Part of a small language model's weights.
Size: 17 layers, 2 heads of 64 (1 for keys and values), MLP 384 SwiGLU, 6.6M parameters.
Architecture: RMSNorm before each block, rotary positions, tied embeddings.
Training: 190M tokens, 2903 steps.
Each number is 200 + 40 x the weight over its row's rms, rounded and kept within 0 to 999. Layers, rows and columns count from 0. The size before them is the row's rms in percent of the matrix's.

# layer 7 MLP gate, 384x192, rms 0.132, rows 161-232, columns 96-127
082,146,160,230,139,185,231,196,229,216,201,238,179,222,151,152,166,185,180,183,129,211,150,258,131,188,159,190,189,191,254,198,227
102,207,182,208,262,212,263,225,185,251,198,192,263,262,192,134,163,258,192,237,183,137,222,238,213,186,185,196,155,253,191,144,213
096,85,142,245,279,227,220,216,173,196,193,207,141,283,159,151,138,166,195,232,209,179,211,231,221,221,192,216,203,148,199,236,151
098,236,171,203,207,210,217,146,181,268,221,200,277,190,222,121,243,104,177,234,241,209,147,302,224,255,226,199,124,217,137,227,245
096,225,313,160,208,277,245,196,160,207,221,271,228,173,154,157,157,201,250,178,125,232,155,245,169,104,242,211,238,180,238,192,290
108,215,201,218,205,258,199,235,218,237,211,171,153,177,234,230,180,210,215,232,148,212,121,249,234,200,242,243,206,198,175,217,155
101,228,201,208,212,160,200,242,187,266,222,200,159,230,151,183,171,198,260,188,235,169,157,180,167,194,239,178,259,251,191,199,269
112,167,165,223,167,195,231,160,195,164,198,204,183,168,166,210,166,179,249,232,250,167,234,240,217,166,204,265,189,229,235,140,283
092,222,184,231,192,234,206,209,203,192,218,235,172,280,160,143,176,124,204,129,215,226,250,149,164,215,192,197,155,221,214,203,196
090,222,206,188,197,154,210,216,210,196,168,195,234,172,218,174,249,193,193,218,162,267,180,216,160,242,167,206,246,183,141,157,175
104,221,206,184,128,154,154,137,193,203,173,158,258,170,208,253,183,194,248,214,213,178,124,158,163,219,237,171,264,178,208,220,256
107,251,154,281,215,236,181,193,211,150,175,260,186,196,208,276,247,179,268,227,158,183,165,254,219,173,253,245,237,199,187,212,252
102,192,165,186,199,194,224,227,207,255,224,190,190,221,263,176,249,240,243,174,247,183,213,155,148,182,259,255,199,159,220,165,232
102,227,221,223,179,194,264,199,173,276,191,186,169,255,155,180,185,198,219,318,258,223,206,206,162,244,211,163,208,205,233,161,229
102,248,180,277,211,219,174,169,267,190,166,223,173,192,188,194,243,182,220,282,189,219,236,260,208,145,212,195,182,158,178,258,243
104,248,180,187,242,222,214,221,220,171,175,218,208,226,223,198,126,160,252,180,145,193,182,203,199,237,250,210,191,231,145,177,292
093,177,228,185,164,194,242,225,202,166,269,128,215,222,182,250,201,205,146,184,183,176,164,138,172,180,162,187,212,236,268,214,210
094,211,188,220,283,250,199,257,98,194,186,264,257,203,118,198,211,264,226,179,205,205,97,201,243,146,206,265,139,234,223,177,144
091,249,191,202,213,220,200,209,144,162,208,209,201,270,144,209,179,154,205,224,262,202,175,205,224,166,190,203,174,180,211,281,264
095,241,218,200,159,209,169,259,160,141,194,190,150,242,186,198,238,193,240,212,247,105,204,228,169,179,272,256,185,165,189,189,206
091,183,232,156,147,223,191,180,204,232,144,215,208,142,226,137,206,238,272,236,198,124,298,161,175,246,173,236,172,210,207,119,195
113,182,217,205,133,221,217,219,265,131,139,266,181,179,208,179,198,235,261,217,232,200,236,275,184,185,187,233,198,244,287,221,148
110,129,211,132,143,181,179,181,236,222,193,234,201,199,181,230,172,200,272,223,129,168,204,158,182,213,181,224,302,167,296,207,167
107,283,159,244,209,182,228,231,290,137,193,197,220,211,206,252,225,179,163,185,212,106,167,189,193,202,202,210,200,244,238,173,193
099,245,209,206,131,164,208,172,235,249,215,195,236,186,173,161,171,262,171,189,149,217,195,218,226,273,292,273,201,233,148,210,188
113,199,159,260,152,208,162,179,299,228,196,198,175,254,195,230,179,201,300,175,125,225,176,109,144,180,222,184,185,177,176,187,235
105,262,191,141,224,249,189,251,168,220,219,161,232,203,185,149,238,262,191,212,187,179,162,186,212,150,147,197,181,86,280,235,201
106,121,188,200,237,236,215,230,165,238,262,194,216,153,182,217,239,293,268,158,245,147,234,171,147,205,200,177,201,200,220,188,247
090,213,234,191,185,70,194,222,142,211,206,170,143,183,199,229,159,234,205,228,208,154,181,154,212,186,259,213,180,170,134,151,191
099,160,198,199,268,195,225,178,193,238,164,204,197,196,219,171,280,193,180,245,234,203,223,249,186,260,228,198,165,242,135,198,203
102,161,173,157,177,159,177,219,184,214,224,165,354,211,230,222,182,249,257,192,237,170,201,198,139,211,218,203,199,234,236,117,214
106,227,208,205,251,201,191,214,212,158,213,156,170,242,157,139,241,196,209,259,191,176,160,157,226,195,213,202,206,197,223,166,255
099,231,214,185,243,154,157,120,201,169,253,158,244,209,151,174,178,201,208,183,169,180,123,269,198,202,240,211,181,293,166,184,212
094,173,218,144,208,124,153,167,161,226,209,186,247,194,182,203,207,193,145,159,144,148,267,272,155,232,244,244,258,190,219,266,173
094,201,132,130,271,171,213,144,152,152,239,239,210,223,224,122,160,138,189,175,168,224,199,225,143,201,276,252,214,150,207,205,181
096,184,150,202,282,165,143,248,218,135,168,153,249,242,275,125,204,146,264,192,260,275,200,219,245,218,242,254,222,141,185,231,159
100,241,157,240,170,186,243,164,165,175,210,201,198,193,194,264,129,173,154,139,157,191,184,192,226,239,199,246,179,256,147,217,212
103,203,210,197,169,123,195,190,186,188,172,120,212,227,222,203,208,183,218,190,146,247,211,110,149,254,243,200,186,203,249,207,306
090,205,179,297,261,231,195,212,173,124,200,227,185,213,189,248,214,139,253,232,162,184,178,189,214,209,213,121,214,237,169,246,228
089,230,177,133,275,200,220,261,246,277,195,279,252,193,207,209,146,123,127,202,166,213,114,170,213,178,195,165,247,156,188,184,220
100,166,210,268,216,204,219,185,189,239,229,197,208,203,149,140,166,156,218,132,182,241,245,203,189,282,254,151,189,238,196,142,198
095,206,223,207,252,172,159,201,248,221,257,226,184,208,242,129,114,201,149,317,159,187,219,189,188,257,261,163,120,213,158,222,191
111,192,195,221,205,270,204,177,254,247,201,167,158,209,183,166,163,204,149,171,237,175,241,156,189,260,200,249,181,216,262,226,235
092,276,170,239,209,119,146,153,228,150,237,131,189,181,189,189,166,139,260,138,181,217,240,198,228,123,210,251,254,170,165,261,199
114,225,198,163,230,198,225,169,227,198,225,248,121,184,203,127,188,180,245,181,200,203,228,231,245,138,175,208,212,206,233,195,212
095,216,202,150,187,211,200,229,291,212,172,249,178,228,222,266,190,202,180,166,275,273,185,117,190,260,162,221,180,253,154,140,248
102,235,194,211,186,232,210,202,191,166,237,237,128,189,222,118,191,204,194,123,194,59,214,171,186,208,259,121,228,264,167,199,268
096,219,197,220,177,162,185,196,221,217,240,286,194,215,130,198,178,186,187,196,107,152,182,208,204,290,190,233,155,211,200,207,240
102,240,176,224,196,226,176,254,149,207,198,227,132,239,183,264,332,124,252,179,250,247,262,158,161,230,204,206,270,211,222,222,183
104,260,290,175,209,208,210,214,220,250,182,165,149,264,221,201,237,187,219,181,253,192,119,200,158,135,253,120,147,212,221,224,238
084,149,210,225,220,207,214,192,124,202,154,225,157,188,174,164,226,148,221,170,207,129,242,174,251,115,185,188,222,193,139,223,306
090,267,221,158,290,130,194,197,251,193,184,187,193,176,201,226,206,244,253,226,235,276,188,179,202,174,145,229,183,181,170,201,140
089,256,245,171,244,161,217,212,134,230,230,186,200,208,239,209,219,167,207,154,153,228,267,242,197,148,230,219,210,153,203,178,191
099,222,259,178,234,214,185,163,158,228,202,169,217,204,297,194,180,192,174,152,189,194,221,181,244,209,218,175,155,226,250,191,166
098,176,293,167,190,247,237,200,222,201,207,199,143,202,218,197,208,237,160,155,149,150,145,160,156,179,242,161,201,200,230,217,198
098,137,276,258,209,245,182,237,206,296,178,221,208,201,199,121,311,224,204,231,191,147,201,200,188,233,212,199,175,211,170,218,183
097,221,204,137,207,182,160,197,224,231,173,174,208,290,118,174,199,207,218,178,177,229,175,231,218,127,152,184,236,218,201,112,210
101,182,241,187,191,54,164,195,120,202,184,278,164,187,147,170,240,286,261,186,186,163,228,226,216,214,135,289,223,213,241,186,170
101,171,293,129,219,121,175,230,176,183,158,247,174,191,220,267,195,157,171,239,208,116,220,182,186,194,215,234,282,189,220,175,312
119,200,222,235,162,178,123,169,213,191,147,170,231,201,134,184,226,193,265,162,269,191,297,224,163,228,218,225,230,215,237,152,176
118,248,234,173,203,285,212,176,186,210,169,234,213,225,226,221,176,144,239,226,229,192,183,173,267,156,178,230,231,251,184,248,236
098,211,286,167,170,238,189,202,248,281,172,219,191,207,214,144,298,192,184,117,169,175,143,300,202,131,221,165,170,251,221,191,256
088,241,220,225,177,227,178,258,167,184,196,64,174,170,194,182,237,223,232,180,197,257,183,167,180,178,207,196,180,190,185,213,210
096,229,205,184,184,198,210,234,289,242,200,170,209,159,237,244,147,167,201,230,203,235,223,208,220,177,213,254,224,165,241,211,153
096,233,143,213,241,299,256,212,201,190,212,213,260,168,248,224,152,177,227,150,196,164,126,194,222,178,165,249,174,172,158,181,122
097,189,218,174,201,140,115,181,261,157,160,191,186,258,211,202,138,190,153,220,243,147,195,195,176,137,209,202,192,200,207,169,223
120,205,245,164,321,172,135,209,236,194,231,260,215,215,131,205,238,255,202,188,226,261,209,235,156,223,234,229,251,214,205,185,215
100,307,217,213,267,247,246,209,228,201,235,260,164,215,220,191,115,159,135,146,231,156,179,201,247,238,136,211,127,212,204,158,299
106,218,224,209,256,247,204,151,142,226,152,133,154,218,156,192,307,115,182,165,158,197,147,242,144,243,127,185,151,215,203,271,185
095,190,209,244,199,199,222,217,182,244,104,158,212,182,221,111,173,172,198,264,127,301,243,227,195,229,229,222,197,253,157,189,257
099,198,169,153,223,196,192,220,218,115,207,223,194,209,187,205,222,164,220,163,225,126,192,264,166,210,188,191,163,206,175,218,201
097,205,188,190,197,276,222,181,210,291,210,179,240,227,197,138,165,185,174,211,234,202,123,229,192,224,258,205,247,219,222,133,176
# layer 7 MLP up, 384x192, rms 0.131, rows 161-231, columns 96-127
098,187,208,194,220,246,187,223,210,289,188,183,195,167,172,185,118,198,127,167,233,213,225,189,192,208,255,242,215,223,203,235,203
108,195,279,194,176,160,178,140,203,148,232,265,142,232,218,220,155,209,220,216,225,130,202,223,185,184,145,196,244,191,194,147,211
095,172,210,226,249,128,275,148,199,167,234,216,247,252,211,213,223,207,187,253,189,213,249,173,147,211,108,220,134,202,136,224,195
099,281,185,198,159,144,317,194,151,227,263,212,186,210,153,280,186,327,189,203,191,217,162,202,187,227,177,234,195,143,243,108,204
095,182,173,191,220,273,249,202,170,256,222,190,267,191,190,289,154,181,216,208,170,162,191,300,226,176,131,183,236,158,155,246,209
101,251,202,184,198,206,193,186,229,241,218,226,112,169,199,211,190,296,216,265,177,145,206,224,215,238,218,207,226,213,209,216,125
105,252,262,205,211,166,247,174,215,209,212,226,229,148,198,217,197,254,252,212,208,171,154,165,241,189,209,213,168,254,219,213,201
113,227,123,199,284,225,197,129,195,144,224,254,164,222,193,221,211,159,124,163,187,179,211,107,219,187,129,250,144,245,162,245,191
098,131,224,178,225,207,122,165,236,229,234,196,231,261,188,233,191,183,202,192,168,236,195,237,206,220,226,169,184,203,228,234,214
092,206,196,206,181,148,241,152,263,186,170,184,199,223,151,190,193,211,244,205,222,182,237,234,166,178,213,175,171,177,192,193,203
097,165,154,223,226,193,270,157,163,172,231,167,262,235,283,196,212,167,248,141,204,162,106,110,206,151,182,203,107,252,178,264,247
105,256,241,217,253,236,180,222,146,184,137,128,237,182,271,224,166,244,189,180,200,160,240,171,203,206,187,298,216,213,183,224,239
097,198,224,227,227,208,209,277,175,213,99,218,275,177,190,242,273,184,262,190,208,137,216,175,212,222,222,220,213,195,141,203,162
098,136,200,218,121,258,220,200,143,208,175,186,240,175,213,242,197,136,213,228,193,153,174,257,208,96,226,221,184,167,234,171,195
105,135,169,230,174,163,232,193,204,212,219,181,196,167,223,198,222,268,214,184,207,206,165,222,214,200,104,212,200,188,259,236,250
098,169,99,211,195,210,174,214,202,305,148,202,232,170,181,261,159,259,217,229,186,184,241,175,163,230,144,229,185,221,257,167,242
099,160,197,172,218,165,164,149,199,199,214,176,163,99,227,164,220,181,161,235,158,200,248,198,228,191,185,255,179,193,211,213,197
099,193,224,194,209,137,238,159,206,226,170,203,203,223,252,160,287,246,250,189,208,171,221,282,200,167,163,186,127,178,170,243,164
100,247,163,187,159,125,178,202,225,207,189,171,197,106,215,238,211,207,138,198,144,220,167,287,135,252,232,221,184,147,196,179,223
104,160,196,157,200,183,213,187,122,249,209,160,216,257,203,152,188,212,227,237,233,248,219,189,154,193,227,209,216,201,236,232,250
099,104,274,211,177,260,120,234,244,222,221,227,196,229,223,195,223,248,226,159,125,186,211,193,162,237,179,206,185,213,169,164,167
106,184,241,185,207,235,205,131,213,202,169,206,240,209,219,203,211,188,205,196,224,195,212,139,155,228,209,243,198,252,228,233,204
112,231,227,172,199,229,188,233,244,210,220,220,164,194,155,256,205,214,254,285,190,139,220,158,192,184,239,160,189,200,123,290,166
100,184,210,156,162,211,160,85,95,211,230,261,155,199,186,203,278,179,114,197,227,261,260,241,171,238,210,126,269,175,162,269,191
103,191,184,203,181,228,189,149,226,231,176,272,143,162,147,190,186,212,241,114,156,240,207,177,154,200,193,179,191,126,174,242,245
102,197,178,337,212,216,283,149,120,209,132,173,179,217,190,223,259,206,263,184,193,153,192,219,189,161,236,171,195,192,191,250,212
102,195,208,200,218,242,128,187,191,216,174,274,199,234,251,251,145,180,173,198,138,140,220,214,124,200,209,207,180,206,208,178,152
109,200,229,166,140,215,197,182,131,130,170,281,114,288,243,193,278,189,234,237,107,230,239,206,270,123,240,213,237,253,224,224,163
087,226,133,243,200,156,199,235,194,133,140,212,209,239,247,179,193,205,201,149,247,235,238,158,192,165,141,253,165,163,242,156,170
103,199,173,200,129,157,171,201,236,275,125,197,182,179,248,188,229,201,119,185,179,186,184,267,182,185,194,206,176,196,192,167,224
099,210,101,142,157,198,185,208,233,201,192,265,223,204,270,227,161,227,198,237,174,238,120,209,227,75,237,158,157,185,224,155,153
103,142,166,234,192,204,237,204,213,281,219,165,189,172,161,161,315,171,236,198,230,205,220,170,198,190,263,175,171,156,191,205,182
102,140,228,178,208,223,178,165,158,175,173,223,159,198,147,247,223,221,231,134,187,214,216,276,237,230,205,228,208,171,163,203,226
093,189,207,86,126,292,171,198,273,192,266,133,173,204,199,188,253,175,281,204,224,272,145,261,241,150,199,182,246,214,189,208,184
093,273,165,242,222,172,170,190,185,200,228,96,181,241,225,218,186,224,219,226,226,293,216,192,213,232,194,263,198,225,194,204,181
097,169,179,189,252,142,187,210,219,212,170,258,191,224,200,187,169,197,193,185,233,173,236,150,202,239,159,144,181,209,188,156,186
106,167,185,197,176,197,94,175,160,194,226,210,211,219,201,244,165,167,174,157,156,196,202,187,213,205,192,283,155,162,181,180,248
100,251,168,272,139,181,229,129,188,243,169,140,188,202,238,207,199,179,271,233,206,281,228,191,194,220,220,175,130,226,180,238,215
098,207,209,216,238,205,254,254,197,166,122,149,143,177,135,203,202,171,269,164,217,237,198,174,246,190,237,128,245,265,273,174,256
099,138,226,152,241,197,208,162,160,179,251,233,212,232,170,211,262,133,173,169,234,211,173,237,269,231,200,239,181,169,130,204,104
103,180,212,180,161,140,218,206,226,170,232,186,171,254,139,140,256,90,254,255,252,245,270,255,222,205,270,243,178,284,179,221,183
103,141,198,191,149,182,177,195,189,211,192,120,186,184,152,258,244,245,210,195,187,181,197,144,228,227,207,197,181,270,224,119,182
102,200,138,186,229,280,169,240,177,152,218,257,225,197,242,211,134,171,218,219,220,124,202,116,219,198,225,215,180,210,170,182,171
097,268,203,248,211,218,246,206,133,254,146,180,153,207,207,231,241,247,180,230,214,250,102,214,96,175,158,192,156,191,132,208,214
107,149,202,152,143,218,177,232,194,182,148,127,250,225,216,153,168,146,92,143,221,172,239,203,167,284,227,164,237,233,208,174,165
101,164,211,211,264,283,212,190,228,207,196,246,208,194,200,124,132,166,202,179,223,200,228,215,152,160,202,186,200,176,257,223,265
097,203,113,217,183,237,270,182,181,188,235,144,217,213,219,202,155,211,181,202,164,182,149,247,215,205,166,220,193,194,227,132,139
090,187,179,203,160,248,203,221,169,233,273,171,155,190,174,238,226,222,151,246,171,271,202,142,200,275,174,255,233,212,287,258,245
097,241,246,225,184,207,211,210,129,210,171,205,145,223,183,172,207,107,212,151,222,159,213,137,166,247,314,291,227,221,196,132,162
106,231,106,181,171,192,158,84,186,203,202,224,253,231,294,225,166,176,257,131,164,204,139,223,174,221,160,203,107,191,162,107,224
092,145,155,202,267,270,258,225,244,264,235,239,178,154,131,198,194,181,200,256,221,223,193,226,200,235,232,215,231,94,202,143,168
100,222,199,200,262,195,281,229,190,178,190,288,187,220,152,250,232,160,175,197,165,225,195,253,204,203,167,169,235,107,216,102,166
093,200,213,257,230,200,168,178,213,222,237,279,148,154,180,243,314,164,230,161,188,212,177,155,196,120,169,149,143,238,204,219,158
101,212,208,235,253,214,202,221,238,222,175,204,152,139,265,166,259,221,172,170,184,235,247,189,229,147,164,199,141,170,218,140,135
100,154,218,272,231,194,169,177,181,168,153,234,154,189,215,140,203,286,248,200,158,219,139,239,224,166,150,190,131,186,223,200,155
102,161,264,156,146,187,180,233,173,184,196,171,246,192,217,216,101,188,139,228,231,158,198,136,259,123,183,242,186,161,207,187,202
105,254,200,175,253,144,175,164,228,159,239,200,226,303,187,177,269,171,188,210,184,225,164,216,218,144,224,189,209,216,224,235,170
098,266,215,219,169,191,261,237,200,171,130,202,256,230,289,191,171,217,177,174,192,232,271,103,187,267,228,218,201,163,229,195,159
115,121,209,274,212,161,220,132,232,208,217,138,192,168,209,221,287,241,212,216,183,210,170,266,194,180,199,157,208,218,198,198,182
115,201,157,260,143,209,190,294,281,201,205,139,145,238,168,254,146,176,158,182,232,284,205,208,243,215,224,194,214,178,225,244,241
109,255,104,157,217,170,174,140,260,176,195,174,173,233,187,136,264,181,200,150,188,235,182,173,168,95,264,150,244,216,227,190,226
110,217,223,233,140,254,131,180,163,216,163,242,173,257,230,194,234,296,193,184,229,217,180,208,107,232,260,204,271,240,178,220,252
087,253,204,202,175,193,176,147,242,128,195,240,140,137,186,264,198,187,224,280,176,143,154,242,203,167,169,265,250,190,222,160,180
094,149,99,224,182,247,214,157,181,207,218,176,179,166,180,159,189,195,176,249,231,157,226,156,251,191,260,165,286,167,206,141,141
101,169,260,232,236,274,121,253,109,211,237,208,205,201,177,163,175,183,205,193,188,247,223,209,209,170,158,156,166,185,217,243,257
101,164,143,175,208,204,161,194,232,176,162,277,217,215,201,207,249,147,229,186,185,198,195,244,185,160,196,194,175,154,253,283,158
115,155,185,224,145,219,116,181,146,249,146,174,125,209,233,202,223,234,202,237,258,170,246,209,244,250,188,198,229,263,234,240,210
094,257,152,203,165,219,204,188,240,198,224,192,195,192,197,228,217,223,180,239,240,188,174,191,273,103,164,197,164,256,220,178,271
104,236,213,239,204,231,201,199,227,249,135,220,236,226,209,258,219,206,182,208,138,234,233,182,129,235,150,210,157,194,217,171,155
100,145,130,154,180,209,143,219,140,231,190,198,180,243,199,180,260,203,162,173,200,210,218,187,276,243,167,156,232,148,191,217,202
104,191,207,188,221,174,240,265,171,177,230,245,206,158,268,212,201,213,233,160,188,190,214,211,180,200,203,205,153,181,224,234,208
# layer 7 MLP down (transposed), 384x192, rms 0.134, rows 161-231, columns 96-127
094,228,213,200,88,140,197,218,259,187,175,228,192,175,180,223,211,238,207,251,258,229,165,178,203,238,261,162,235,152,207,231,226
105,215,212,133,208,225,197,144,145,183,177,193,180,232,254,281,151,165,190,197,204,194,226,210,151,226,234,174,181,189,208,145,179
102,200,149,171,216,222,249,212,185,130,238,243,136,222,175,109,246,204,181,289,194,161,298,219,210,191,196,161,164,261,159,237,114
094,206,152,202,157,241,188,192,127,194,154,163,251,235,184,193,293,151,272,202,192,211,215,227,269,181,166,181,299,165,215,168,173
100,229,247,133,95,147,296,182,181,234,259,235,253,210,271,245,134,186,208,223,215,214,203,204,224,171,241,234,272,224,222,173,207
101,251,247,216,199,176,210,232,153,144,262,187,145,230,247,219,218,189,172,157,217,150,150,132,148,153,250,160,210,181,196,111,205
102,213,219,196,269,131,173,240,196,137,232,127,220,171,246,199,178,177,240,268,175,244,231,248,225,199,247,232,217,197,220,233,226
107,196,265,257,193,213,189,162,207,159,135,215,154,160,130,213,265,302,253,157,248,223,181,166,130,199,241,245,183,212,187,141,177
101,205,238,160,155,223,184,153,243,125,206,232,226,266,201,207,229,148,207,237,204,208,202,232,263,201,279,185,170,214,236,188,209
098,151,194,210,253,122,144,215,168,190,207,209,182,249,184,178,221,189,179,219,212,225,160,220,183,222,212,156,196,200,201,222,185
104,238,172,149,204,196,275,173,191,166,102,139,216,192,212,199,219,213,272,254,199,224,222,195,186,235,223,231,208,216,157,220,309
109,202,199,131,169,249,108,192,205,154,216,216,192,228,226,248,258,214,195,201,225,106,235,275,241,294,181,200,172,183,199,210,224
096,195,193,192,248,160,200,246,170,187,238,212,125,172,198,155,263,150,267,203,174,156,181,147,220,218,100,183,227,159,183,149,156
099,176,219,194,244,198,219,233,201,241,216,198,198,142,162,161,184,248,212,318,183,190,198,119,203,262,297,221,262,163,199,162,166
102,168,224,255,239,223,317,204,265,245,258,205,244,127,222,209,197,265,175,185,205,163,225,179,156,191,170,195,209,186,225,203,239
102,193,239,184,133,210,197,185,225,180,196,245,248,217,221,181,203,116,195,139,227,221,128,187,205,204,237,219,202,212,231,153,242
094,121,249,229,166,150,160,194,218,240,212,250,147,214,219,196,214,193,260,237,225,304,224,207,165,218,175,202,196,203,167,164,261
100,191,176,190,221,200,229,190,214,178,261,204,251,178,145,165,179,250,159,231,203,138,186,163,162,187,255,221,199,230,110,183,242
099,207,192,206,224,251,210,221,188,148,194,148,217,194,203,220,237,171,215,241,196,270,226,224,214,182,249,268,215,180,241,246,186
090,172,241,260,218,122,227,231,250,231,185,200,203,245,243,130,155,286,145,148,127,146,217,252,189,142,228,224,164,132,157,255,205
099,110,198,160,225,183,193,191,113,152,118,243,229,182,176,155,216,232,185,201,225,168,212,243,138,230,222,263,204,207,194,198,207
110,244,221,119,187,146,163,226,191,198,217,212,205,176,226,236,202,243,139,228,289,139,170,195,218,168,214,184,240,194,185,240,161
107,188,219,236,208,222,206,232,235,245,144,139,216,231,147,124,206,228,94,210,238,186,209,156,160,194,182,228,157,266,217,165,196
102,147,197,141,243,251,230,185,156,248,177,243,208,212,215,172,195,143,274,175,148,188,249,198,199,184,221,253,191,172,210,257,91
091,216,208,270,242,221,144,257,228,170,198,268,180,166,233,165,161,237,177,210,162,240,237,212,156,228,192,224,171,178,220,213,134
103,257,194,275,231,183,222,173,191,185,161,185,188,192,147,163,190,232,246,299,272,177,258,209,247,275,198,229,118,260,271,228,226
099,125,187,169,228,247,264,134,207,189,192,140,263,74,206,202,186,183,202,214,170,193,190,230,141,160,194,219,295,196,117,222,174
108,208,245,200,192,206,143,218,200,170,279,257,110,183,217,210,221,142,208,231,212,187,215,264,187,206,214,236,267,149,222,184,151
093,229,192,285,196,190,230,129,278,197,146,212,188,207,173,226,196,196,222,203,201,163,183,220,194,201,276,315,173,94,126,176,239
093,227,205,196,148,243,199,173,139,219,164,203,189,202,124,205,209,258,200,194,241,212,199,202,185,206,195,272,208,202,181,199,180
104,151,265,269,244,226,213,173,177,193,183,155,206,234,177,196,227,212,163,242,175,197,171,185,152,233,213,200,144,197,133,93,208
101,157,119,162,200,212,255,157,197,257,179,236,163,101,186,210,194,191,251,123,206,204,215,218,163,222,156,223,212,193,188,216,79
097,209,252,204,275,192,223,275,181,220,237,151,317,120,179,219,225,166,119,201,238,125,146,145,210,223,186,196,205,158,203,198,239
088,178,265,265,272,220,202,207,148,194,138,210,188,175,209,197,175,151,144,159,239,232,246,197,192,211,251,176,251,141,226,196,216
098,111,175,188,275,181,198,183,129,134,200,115,233,131,162,169,113,207,191,213,162,231,156,195,200,209,189,190,282,169,171,174,190
098,266,237,95,159,237,246,167,186,205,215,266,283,211,145,158,145,178,215,178,201,199,160,209,222,148,241,283,198,203,223,240,172
103,193,235,202,134,165,270,174,255,213,214,205,142,207,224,282,230,219,248,307,142,257,293,236,186,188,222,184,146,193,186,214,132
101,186,116,235,178,242,170,168,205,191,128,197,126,183,237,130,204,208,234,189,247,256,233,257,172,265,132,237,197,222,219,244,194
097,175,150,142,203,210,186,158,206,162,154,204,217,178,177,186,177,197,160,128,257,158,190,150,114,243,188,113,134,254,152,244,157
092,255,215,290,158,241,227,252,211,224,184,188,166,223,204,155,139,194,154,262,232,190,250,224,177,226,191,284,193,242,247,180,148
100,219,144,219,185,225,212,150,281,272,227,224,185,193,209,143,273,199,207,186,243,247,167,271,134,203,201,91,210,208,171,202,239
106,190,218,211,188,178,183,212,139,189,222,187,140,205,182,263,261,281,214,150,210,138,138,126,201,165,157,248,243,143,189,174,184
101,208,246,221,158,211,257,195,298,214,194,195,224,189,211,159,181,272,192,202,227,210,155,139,121,203,220,287,244,204,267,180,214
100,132,224,179,237,162,203,150,168,184,241,147,178,228,247,209,140,223,250,257,107,191,184,175,141,195,225,199,154,235,231,254,207
102,151,169,165,207,214,240,257,242,169,223,256,247,168,269,219,214,192,245,136,136,196,202,213,146,196,124,199,200,217,155,176,181
105,221,266,184,230,196,232,125,238,244,255,223,221,175,194,198,180,246,174,162,203,269,209,151,205,177,215,260,234,208,220,193,183
095,207,204,157,194,237,234,243,207,171,239,244,185,207,129,203,126,236,215,192,223,240,238,177,212,180,226,214,244,207,124,214,214
097,70,125,186,191,211,176,238,103,181,282,227,263,168,166,266,262,214,213,201,220,204,176,196,223,212,175,225,139,187,186,193,163
096,148,184,233,224,246,156,170,155,258,196,180,180,236,176,109,160,183,174,198,259,169,242,287,210,225,181,195,140,248,162,295,216
099,209,230,273,222,182,185,232,291,171,170,223,215,187,174,192,133,187,166,253,213,198,182,193,163,159,204,199,213,231,219,183,262
096,196,173,208,204,195,191,225,204,194,176,181,148,248,172,200,88,126,207,210,139,192,197,193,234,191,172,198,170,191,172,170,212
091,234,179,149,176,231,239,202,169,197,193,256,203,245,178,196,181,246,244,219,164,236,224,220,205,225,209,185,170,208,291,212,179
093,214,245,187,191,266,259,124,235,245,228,190,221,221,162,230,142,150,167,183,269,109,182,234,192,269,68,175,144,215,187,170,155
103,152,206,211,203,189,236,232,247,247,196,274,154,159,186,166,248,135,195,165,208,199,179,234,217,159,195,161,219,249,141,235,183
103,152,282,237,168,171,275,193,220,216,243,169,217,156,196,191,173,226,202,175,241,202,181,188,131,161,180,110,155,210,222,209,183
104,240,165,257,145,206,158,197,187,243,177,159,143,196,220,200,202,180,192,214,142,213,219,169,220,218,244,238,191,261,198,191,261
077,183,226,217,198,215,243,155,217,225,217,228,197,217,166,207,182,217,190,197,211,191,185,218,202,217,200,163,190,262,171,171,333
103,214,193,197,278,198,212,120,204,262,188,204,175,132,222,196,149,251,209,172,162,229,177,179,182,193,263,216,217,224,262,199,197
094,159,173,268,206,196,109,213,226,149,149,142,174,236,200,131,183,211,179,140,222,135,167,218,250,194,214,145,128,144,275,198,257
106,189,167,229,160,164,209,239,199,150,184,171,173,191,183,147,141,144,236,191,230,240,183,197,260,154,214,237,176,225,128,220,111
110,230,187,213,227,192,191,192,207,174,155,141,166,185,185,171,208,200,212,164,154,202,251,234,158,205,224,197,230,216,220,191,244
104,154,251,141,131,159,226,299,163,203,204,140,199,153,187,151,134,141,294,209,128,151,244,216,228,133,207,219,124,196,222,256,202
093,216,257,187,188,260,220,186,246,212,236,197,205,170,204,206,124,204,187,159,227,166,222,199,186,171,178,141,200,194,227,188,239
091,161,222,159,165,202,258,181,157,223,182,188,170,189,180,155,216,134,268,159,185,229,242,210,200,202,192,177,164,191,186,290,150
101,226,150,201,201,195,218,241,211,272,193,164,104,184,223,193,292,172,193,191,289,157,158,231,185,263,168,228,163,208,313,174,211
104,150,149,204,199,145,226,200,135,175,262,230,222,210,216,240,185,218,243,217,182,196,207,156,177,194,278,178,165,211,229,207,255
108,214,241,212,231,211,214,147,248,198,252,200,198,155,257,236,148,164,219,199,188,201,216,214,219,243,185,210,188,171,101,228,172
101,202,148,164,207,202,237,161,172,169,230,194,213,181,293,248,208,182,160,206,185,269,246,149,156,219,185,236,139,201,188,205,199
104,197,247,194,199,244,249,244,251,204,236,177,197,221,148,259,190,278,228,255,249,199,150,176,172,87,252,242,237,165,187,172,184
102,179,170,240,228,192,194,173,210,195,175,225,205,163,209,185,254,261,191,168,234,195,162,213,194,173,209,149,217,214,168,225,156
097,249,271,130,244,171,232,176,184,208,142,152,197,153,189,250,217,188,197,234,142,200,222,132,147,144,151,194,248,244,236,206,224